{
  "n_layer": 14,
  "n_kv_head": 4,
  "norm": "layernorm",
  "norm_place": "pre",
  "rope_base": 10000.0,
  "lr": 0.0095,
  "schedule": "wsd",
  "seq_len": 1024,
  "dataset": "wikipedia_en"
}
Each number is 128 + 32 x the weight over its row's rms, rounded and kept within 0 to 255. Layers, rows and columns count from 0. The size above them is the row's rms in percent of the matrix's.

# layer 5 MLP up, 512x128, rms 0.414, rows 269-293, columns 0-127
size [107 103  93 104  91 102  91 101  87 100  94 103  98  94 108 111 110  85  86  89  90 103  90  89  85]
[[149 169 132 143 134 101 173 133 162 119 219 125 150 147 103 157  80 158 116 135  89 152 104 202 161  94 104 122 148 129  82  95 172 131 119 130 122 122 183  98  50 115 118  93  74 144 112 107  73 147 168 105 128 152  63 160 138 197 133 152 157 100 156  90 119  96 140 140 144 116 138 119 133 199 157 116 117 143  82 116 211 157 177 169 112 103 128 105 124 159 146 130 111 141 161 106 111 117 147 176 164 182 118  97 166  89 117 164 103  99  57 128 151 136 149 141 105 126  60  73 109 146 129 148 105 124 134 113]
 [112 122  70  97 178 123 130 124 191  57 131 131 123 114  48 169 112 147  67  70 115 121 130 107 101 142 141 149 159  99 110  60 106  97 140 108 115 120 167 124 120  83  96 150 133 113 151  92 121 152 122 130  75 136 156 114 161 137 147 128 164 129 127 133 110 203 109 146 100 149  99 132 163 135  91 116  82 139 177  94 170 129 162 129 134 111 156  93 124  48 121 136 134  93  57 116 127 115  63  38 131  70 166 117 144 143 107 122  84 155 158 123 160 109  93 133 130 144 221 145 175 134 136 144 136 109 127 100]
 [134  93 163  70 154 156 131 150  89 164 186 104 144  84 127 158 133  97 156 130 127 169 148 152 133  71 148  79 192 139 125 147 150 204 142 196 112  73  98 141 149  75  44 175 150 178 123  85 100  87 138 161 117 104 113 125 110  92 112 145 139 116 123 170 139 139 142  93 122 121 125  89 100 137 148 125 152 130 134 170 207 162  54 129 108 142 169 149 157  92 147 151 131 151 131 152 136  85 131 137 118  97 125 103 146 143 198  60 217 116 154 130 159 140 124 129 183 151 128 139  86 122 127 134 113 124 137 110]
 [  0 118 116 127 121 117 190 126 118 105 129 118  78 133  95 127 165 178 125 157 124 111 118 148  84 126 127 146 131 137 120 133 147 125 186 126 138  86 168  81 157 133 144 113 156  90 163 123 135  85 150  38 127  87 113 104  99  89 102 143 105 122 101 130 109 100 115  97 129 162 134 145  82 155 174  81 116 132 113 145  74 112 135  83 130 170 168 138 165  73 118 150 131 121 147  65 138  75 144 153  91 114  55 172 108 127 116 121 204 103 126 129 153  81 111 120  83 135  92 123 117  76 116 127 166 153 155 116]
 [147 113  18  82 144 145 114 127 198 206 154 151 144 126 117 161 144 131  55 124 125 102  80 143  88 130 156 111 182  71  84  64 164 176 102 115 115 131 116 151 130 185 138 164 125 129 117 139 115 155  90 127  63 154 175 168 181 117 120 149  77 106  48 120 109 123 162 113 164  67 198 138 146 173 131 155 134  95 128 101 161 132 118 152 122 176 123 146 110 125  91  97 117 103  93 110 160 155 153 119 123 128 141 133 139 146 158 112 133  85 123  96 131  94  98 110 120 121  95 170 135 108 120 173 145  85 139 142]
 [130 113 130  93 158 129  90 115 167 123 163 141 149 122 126 158 144 122 136 140 124 122 163 136 148 141 129  97 201  82  53 140  77 105 163 141 129  92 165 112  98 195 102 141 144 137 150  70 139 116 108 110 134 169 112 160 143 149 139 186  49 130 128 122 158  74  63  89 124 147 116  91 137 171 168  97 130 140 111 114 173 136 127 103  77  81 135 105  88 103 157 136 109  98  63 113 101 178 120 191  75 180 162 120 108  95 232 138 104  96 178 117 129  90 148  96 161  94 130 135 181 129 116 124 139  87 133 142]
 [ 96 169  99 128 137 107 159 132 122 162 171 152 114  57 186 186 121  85 133  81 159 125 152 131 122  97 183 178 121 165 129 116 149 108 139  81 127 140 133 185 109 179 100 129 116  95 150  91 133 132 167  99 141 119 141 130 163 158 134 145  56 108 105 109 206 134 171 145 131 100 151  99  89 131 134 121  86 200  80 131 143 115 188 136 127 116 131 137 116 156 184 106 106 104  54 101 112 103  64  94 140 143 125  91 144 138 172  87  99 123  19 150 119  81 116 130 103 118  78 150 143 141 123 142 125  91 120 153]
 [171 148 110 155 220 179 117  89  87 127 153  99 152 106 117  96 131 107 145 137  82 168 110 135  98 133 184  91 133 176 183  61 146 154 123 146  94 126  74 166 198 143 149 115 145 111 201 117 177 178 102 149 131 159 151 131 157  83 151  83 112 124 122 107 130  86 136 134 136 100 121 103 103 127 163 128 102 154 154 111 124 114  79 103 136  46 181 157 104 152 185 115 123 163  83  81 151  92 155 104  99 111  75  93 116 117 128  42 118 132  94 163 119  95 151 159 111 110  88 109 158 139 138 151 149 127 121 105]
 [150  90 149 158 105 103 112 123 148 155 146  98 158  90 107 123 115 134 158 137  80 140 101 121 117 154 111  91 103 131 142 106 145 126 122 160 128 135 111 148  99 122 133 151 168 108 131 101 112 136 156 127 140 165 123 211 167 144 133 103  65 129  73 113  87 150  46 145 136 144 198  75 126 103 109 146  81 168 158 128 222 144 128  91 137 164  97 127 136  93 170 142 116 112 110  76 190 144 102 116 170 149 150 116 164 185 140 190 138  98 163  72 150  89 139 148 149 222 141 119  96 172 185 129 182 103  89 118]
 [136 131 111  96 118 102 101 107  76 122 113 125 130  99  60 117 156 132 140 127  81 163 177 123 138 171 129  94 181 103  87  78 106 203 107 145 115 128 208 106 141  92  84 112 141 127  91  91 148 110 198 123 140 127 135 115  97 108 133 157 115 133 109 152 117  81 104 206 144 118 142 100 115 112 150 172  77 133  90 123 156 171 170 171 133 128 163  85 175 172 123 147 131 100 155 113 137 116  84 101 131  93 162 108 153  96 127  85 180 144 149 154 229 131 123 166 115  74 168 125 188  87 154 148 147 111 171 103]
 [101 115 113 103 119 105 116 126  84 126  83  96 173  87 113  99 145 105 154  96 161  83 133 214 101 137 157 139 106 107 123 134 143 127 118 175 118  99 158 120 143 117 113 106 156 123 139 139  78 118 130 112 132 176 145 118 154  71 204 133  90  94 112 152 168 167  71 130 183 153 210 102  96 139 170  99 116 167  67 160 114 136  80 161 148 115 110 131 156 120  99 172 182 127 116  96 131 136  82 136  98 129 143  91 158 187 236 139 169 114  76  93 125 104 140 153 108 150 143 150 142 130 121  80  73 111 130 178]
 [138 127 114 140 107 113 102 159 111  93 110 156 120 116 139  75 196  77   0  87 143  91 125 102  75  97 106 105 189  83 127 133 112 137 152 130 156 134 115 128  71 161 102 145  99  98 150 149 125 178 134 115 160 110 119  85  55 108 151 146 152 149 137 148  98 144 131 156 143 159 162 134 130 117  81 102  90  78 106 142 198 133 122 114  84  92  71  90 140 168 216  93 148 129 129 134 136  90 137 142 145 155 105 147 126  92 119  83 143 138  84 101  91 137  74 113 102 135 130  88 151  77 148 143 123 119 109 178]
 [177  78 164 108  58 132  76 113 115 104 172  88 151 146 104 124 136 157  31 124 172 196  97 102 166 164 119 128  99 118 187 149 153 143  93 200 141 175 105 163 160 166 141 103 125 136 135 155  95 152 125 100 103 130 126  84 130 118 108  95 143  99  80 128 158 133  90 119 122 121 101 117 131 116 169 201 165 134 152 102 121  91  98 126 133 142 138 119  35 125 113 110 123 149 126 135 111  46  99 116  86 120 174 179 168  97 112  82  94  97 106 127 157 146 151 111 132 173 130 112 110 167 149 104 142 145 185 147]
 [124 137 133 138 140 143 112 146 159 177 136 100 155 137 116  90 121 149 154 177 116  85 131  46 145 125 104  98 152 182 135  85 199  70 163 104 199 180 137 127 108 128 135 193 106  79  97 112 169 156 129 174  87 111 141 164 113  98 173 130  86 129 111 162 115 168   2 131 120 126 149 142 135 147 130 113  45 115  97 160 110 161 111  62  93 150 136 151 114 125 168 117 106  90  91 143 135 162 147 113  61 108 138 115 152 144 155 130 113 156 111 153 135 114 120 200 147 127 135  89 151 123 142  98 134 121  95 135]
 [109 136 159 130 118 116 101 163 142 147 137 125 152 115 120 129 164 156 161  97 104 112 136 149 154 100 196  90 131 134  85 173 131 112 158 155  87 115 104 162 125 107 121 152 168 157 150 102 150 143 144 141 140 163 145 135 108  98 125 160 144  95  98 127 144 137 132 179 174 228 120 117 133  66  23 152 164 121 119 107 151 123  92  90  61 133 194 140 120 160 102 117 165 109 118  55 131 139 156  84 171 127  62  93  64 150 132  53 104 138 170 120 101 122 145 169 124 186  57 108 132 125 168 129 130 112 101 117]
 [131 166 142 171 136 200 108 140 159  80 112 117 127  18 109 152  79 106 110  83  88 132 147 155 133 123  65 141 149 138 112 194 118  80 154 122 205 187 177 116 156 149 151 109 136 207 154 118 119 154 128 123 134 144 101 140  74 124 138 124  82  99 109 177 152 121 120 132  76 150 118 127 131 169  78 153  80 171 147 153 116  95 139 127  97  91 135 152  81 140 112 131 110 143 167 122 110 152 165 177 152 163 133  86 153 138  97 121 103  96 123 148 135 154 162  89 138 149 116 150 184 158 110 166  92 102 179  77]
 [191 132 130 106 160 162 103 152 148 154  80 162 149 155 205 100 165 125 114 110  85 134 163 151 118  79 134 112 117 127 114 149 175 114 192  95 225  85  98 113 159 131 127 134 132  91 141 143 118 118 133 131 151 154 111 123  93 150 164 132 102 127  95 139 185 113 130 123 148 100 117 111  95 118 103 150 147 114 102 133 178 171  95 140 129 152 199 172  67  75  87 129 135 145 109  80 138 149 108 158 139 174  93 125 105 153  97 173 111 139 115 164 169 131  96 151 120 173  93  32 111 149 144 204 141  80  76 143]
 [138 109  80 118 150 143 159 132 166 134 179 114 171 112  89 101 117 154 146 155 114 131 151 118 120 147 115 133 153 142 134 100  98  83 138 134 119  88 219 167  96 178  94 120 105 140 127 187 139 185 150 117 118 113 163 109 139 133 124 172  96 129  56 131 145 114 149 119 118 208 117 131  87 194 184 130  61 108 107 151 153  79 131 160 195 141  95 129 135 105 118 121 108 151 142 149 113 129 127 127 160 130 159 119 162 100 121 114 166 165 140 131 168 105  61 163  32 119 143 165 101  79 155 132 101  50  83  87]
 [134  77 164 151 101 127 110 159 129 131  92 126 152  99 116  98 195  88 152  82 123 168 115 156 113 119 151 101 214 144 133 178 125 117 133 115 128  99 159 151 107 120 189 130 152 167 118  77 117 125  99 171 112 101 141  67 132  94  59 140 147 100  42 145  97  94  58 129 176  89 146 103 160 128 164 145  60 135 145 135  69 106 127 151 148 158 117  93 136 125 145 121 160 118 146 216 196 133 178 144 129 161 136 142 145 148 130  80 112 106  90 134  86 115 117 107  48 151 113 113 120  92 134 139 111 121 148 154]
 [123 103 148  93 167 161 148  79 122 154 100 143 126 117 153 152  98 144 156 103 151 135 135  99 131 183  96 148 137  80 183 148 114  98 110  77 100 138 107  54 120 144 138  99 144 119 155 121  94 128 124 181  97 117 148 163 103 172 167  78 126 156 148  93 102 142 124  95 126 152 171 123 128 139  95  91 144  72 131 119  89 128 165 133 188 147 164 128 174  55 193  62  92 142 114 131 157 172 161 146 228  63 135  82 104 141  88  93 145 141 111 166 147 220  98 123 113 123 135  85 135 128 114 116 152 147 145  95]
 [166 141 149 142 134 145 140 132  95 138 175 140 156 100  84  93 112 162  84 139  45 104 167 139 106 109 138 150 152 147 119 157 130 160 112 157 132 137 154 104 151 119  95 181 126 123  97 101 158 177 153 173 147  86 155 159 138 176 124 144 175 181 149 175 181 107  58 143  66  79  61 109  89 139 110 123  88 137 120 176 158  85 153 144  94 135  89 158 170 112 119 183 126 154 106  39 124 129 139 119 141 165 120 120 135 155 110 129 133 132 118 160 196  56 152 114 100  97  85 107 153  96 112 154  96 119  61 130]
 [139 136 115  97 120 147 151 128 139  85 167 111 196 154  44 115 174 117 166 157 131 152 130 116 132 133 144 100  61 116 124 145 123 173 137 161 156 148 149 111 133 141 122 203 173 111 126  73  75 105 159 128 101 101  65 178  92 143 128 113 112 119 141 149 110 165 124 146 143 137 136 155 112 134 112 128 134 102 114 112 206 131  97 100 119 154 209 138  75 105 112 144 175 138  74  89 113 107  53 131 108 129 134  53 154  95 121 114 138  83 172  40 168  53 137 145 110 116 140 154 119 155 144 166 130 157  99 130]
 [149 136 136 130 134 141  47 107 116 178 100 175 142  89 147  97 139 154 131 137  50 120 100  69 180 150 112 147 135 163 135 104 104 124 144 162 124 208 123  89 166 102 183 134 153 211 131  85 148 116 168 128 111  92  64 155  91 153 122 123 128 162 115 172  57 127  76 122 119 144  78 146 177 186 106  88 113 141 116 195 120 104  96 119 171 120 164 182 106 123 111 102 114 120 106  90 149 153 122 149 119 132 121 195  97 173 141 133 110 139  95 146 109 101 133 184 130 112 119 154 118 115  62 123 169 136  98 134]
 [127 115 101  64 142 160 116  92 126 149 158 142 138 168  87 148 108 128 109 116  98 160 140  85  86 107  75 109 153 135 113 101 134  94 137 108  67 108 125 127  94 111 200 179 102 158 139 107 113  99 128 172 103  95 125  54 114 142 123 111  87 121 132 204  94  63 134 102 136 115 150 153 136 117 155 153 114  66  56 101  88 115  95 135 106 151 116 100 106  89  98 134 148 151 161 141 141 121  94 107 183 148 211 104 134  87 169 167 181 104 138 158 154  89 117 154  59  95  99 119 130  96  46 163  98 126 116 115]
 [131 127 124  97 125 128 116 135 122  99 123 125 123 183  86 125 124  95  89 153 111 137 145  87 118 116 101  97 142 123 147 130  71 187 125 159 142 177 145 198 128 127 113 147 111 142  62 103 112 201 206 142 167 125 159 117  66 133 132 127 132 133 164 105 157 176 116 101 144  66  84 140 164  99 138 108 101 188 115  81 132 122 137  69 167 110  95 204 159  63 149 111 141 133 103 240 112 114 124  78 142 157 119  71 154 112 125 113 103 102 113 129 138  67 110 101 107 180 117 129 123 130 140 151 193 115 116 129]]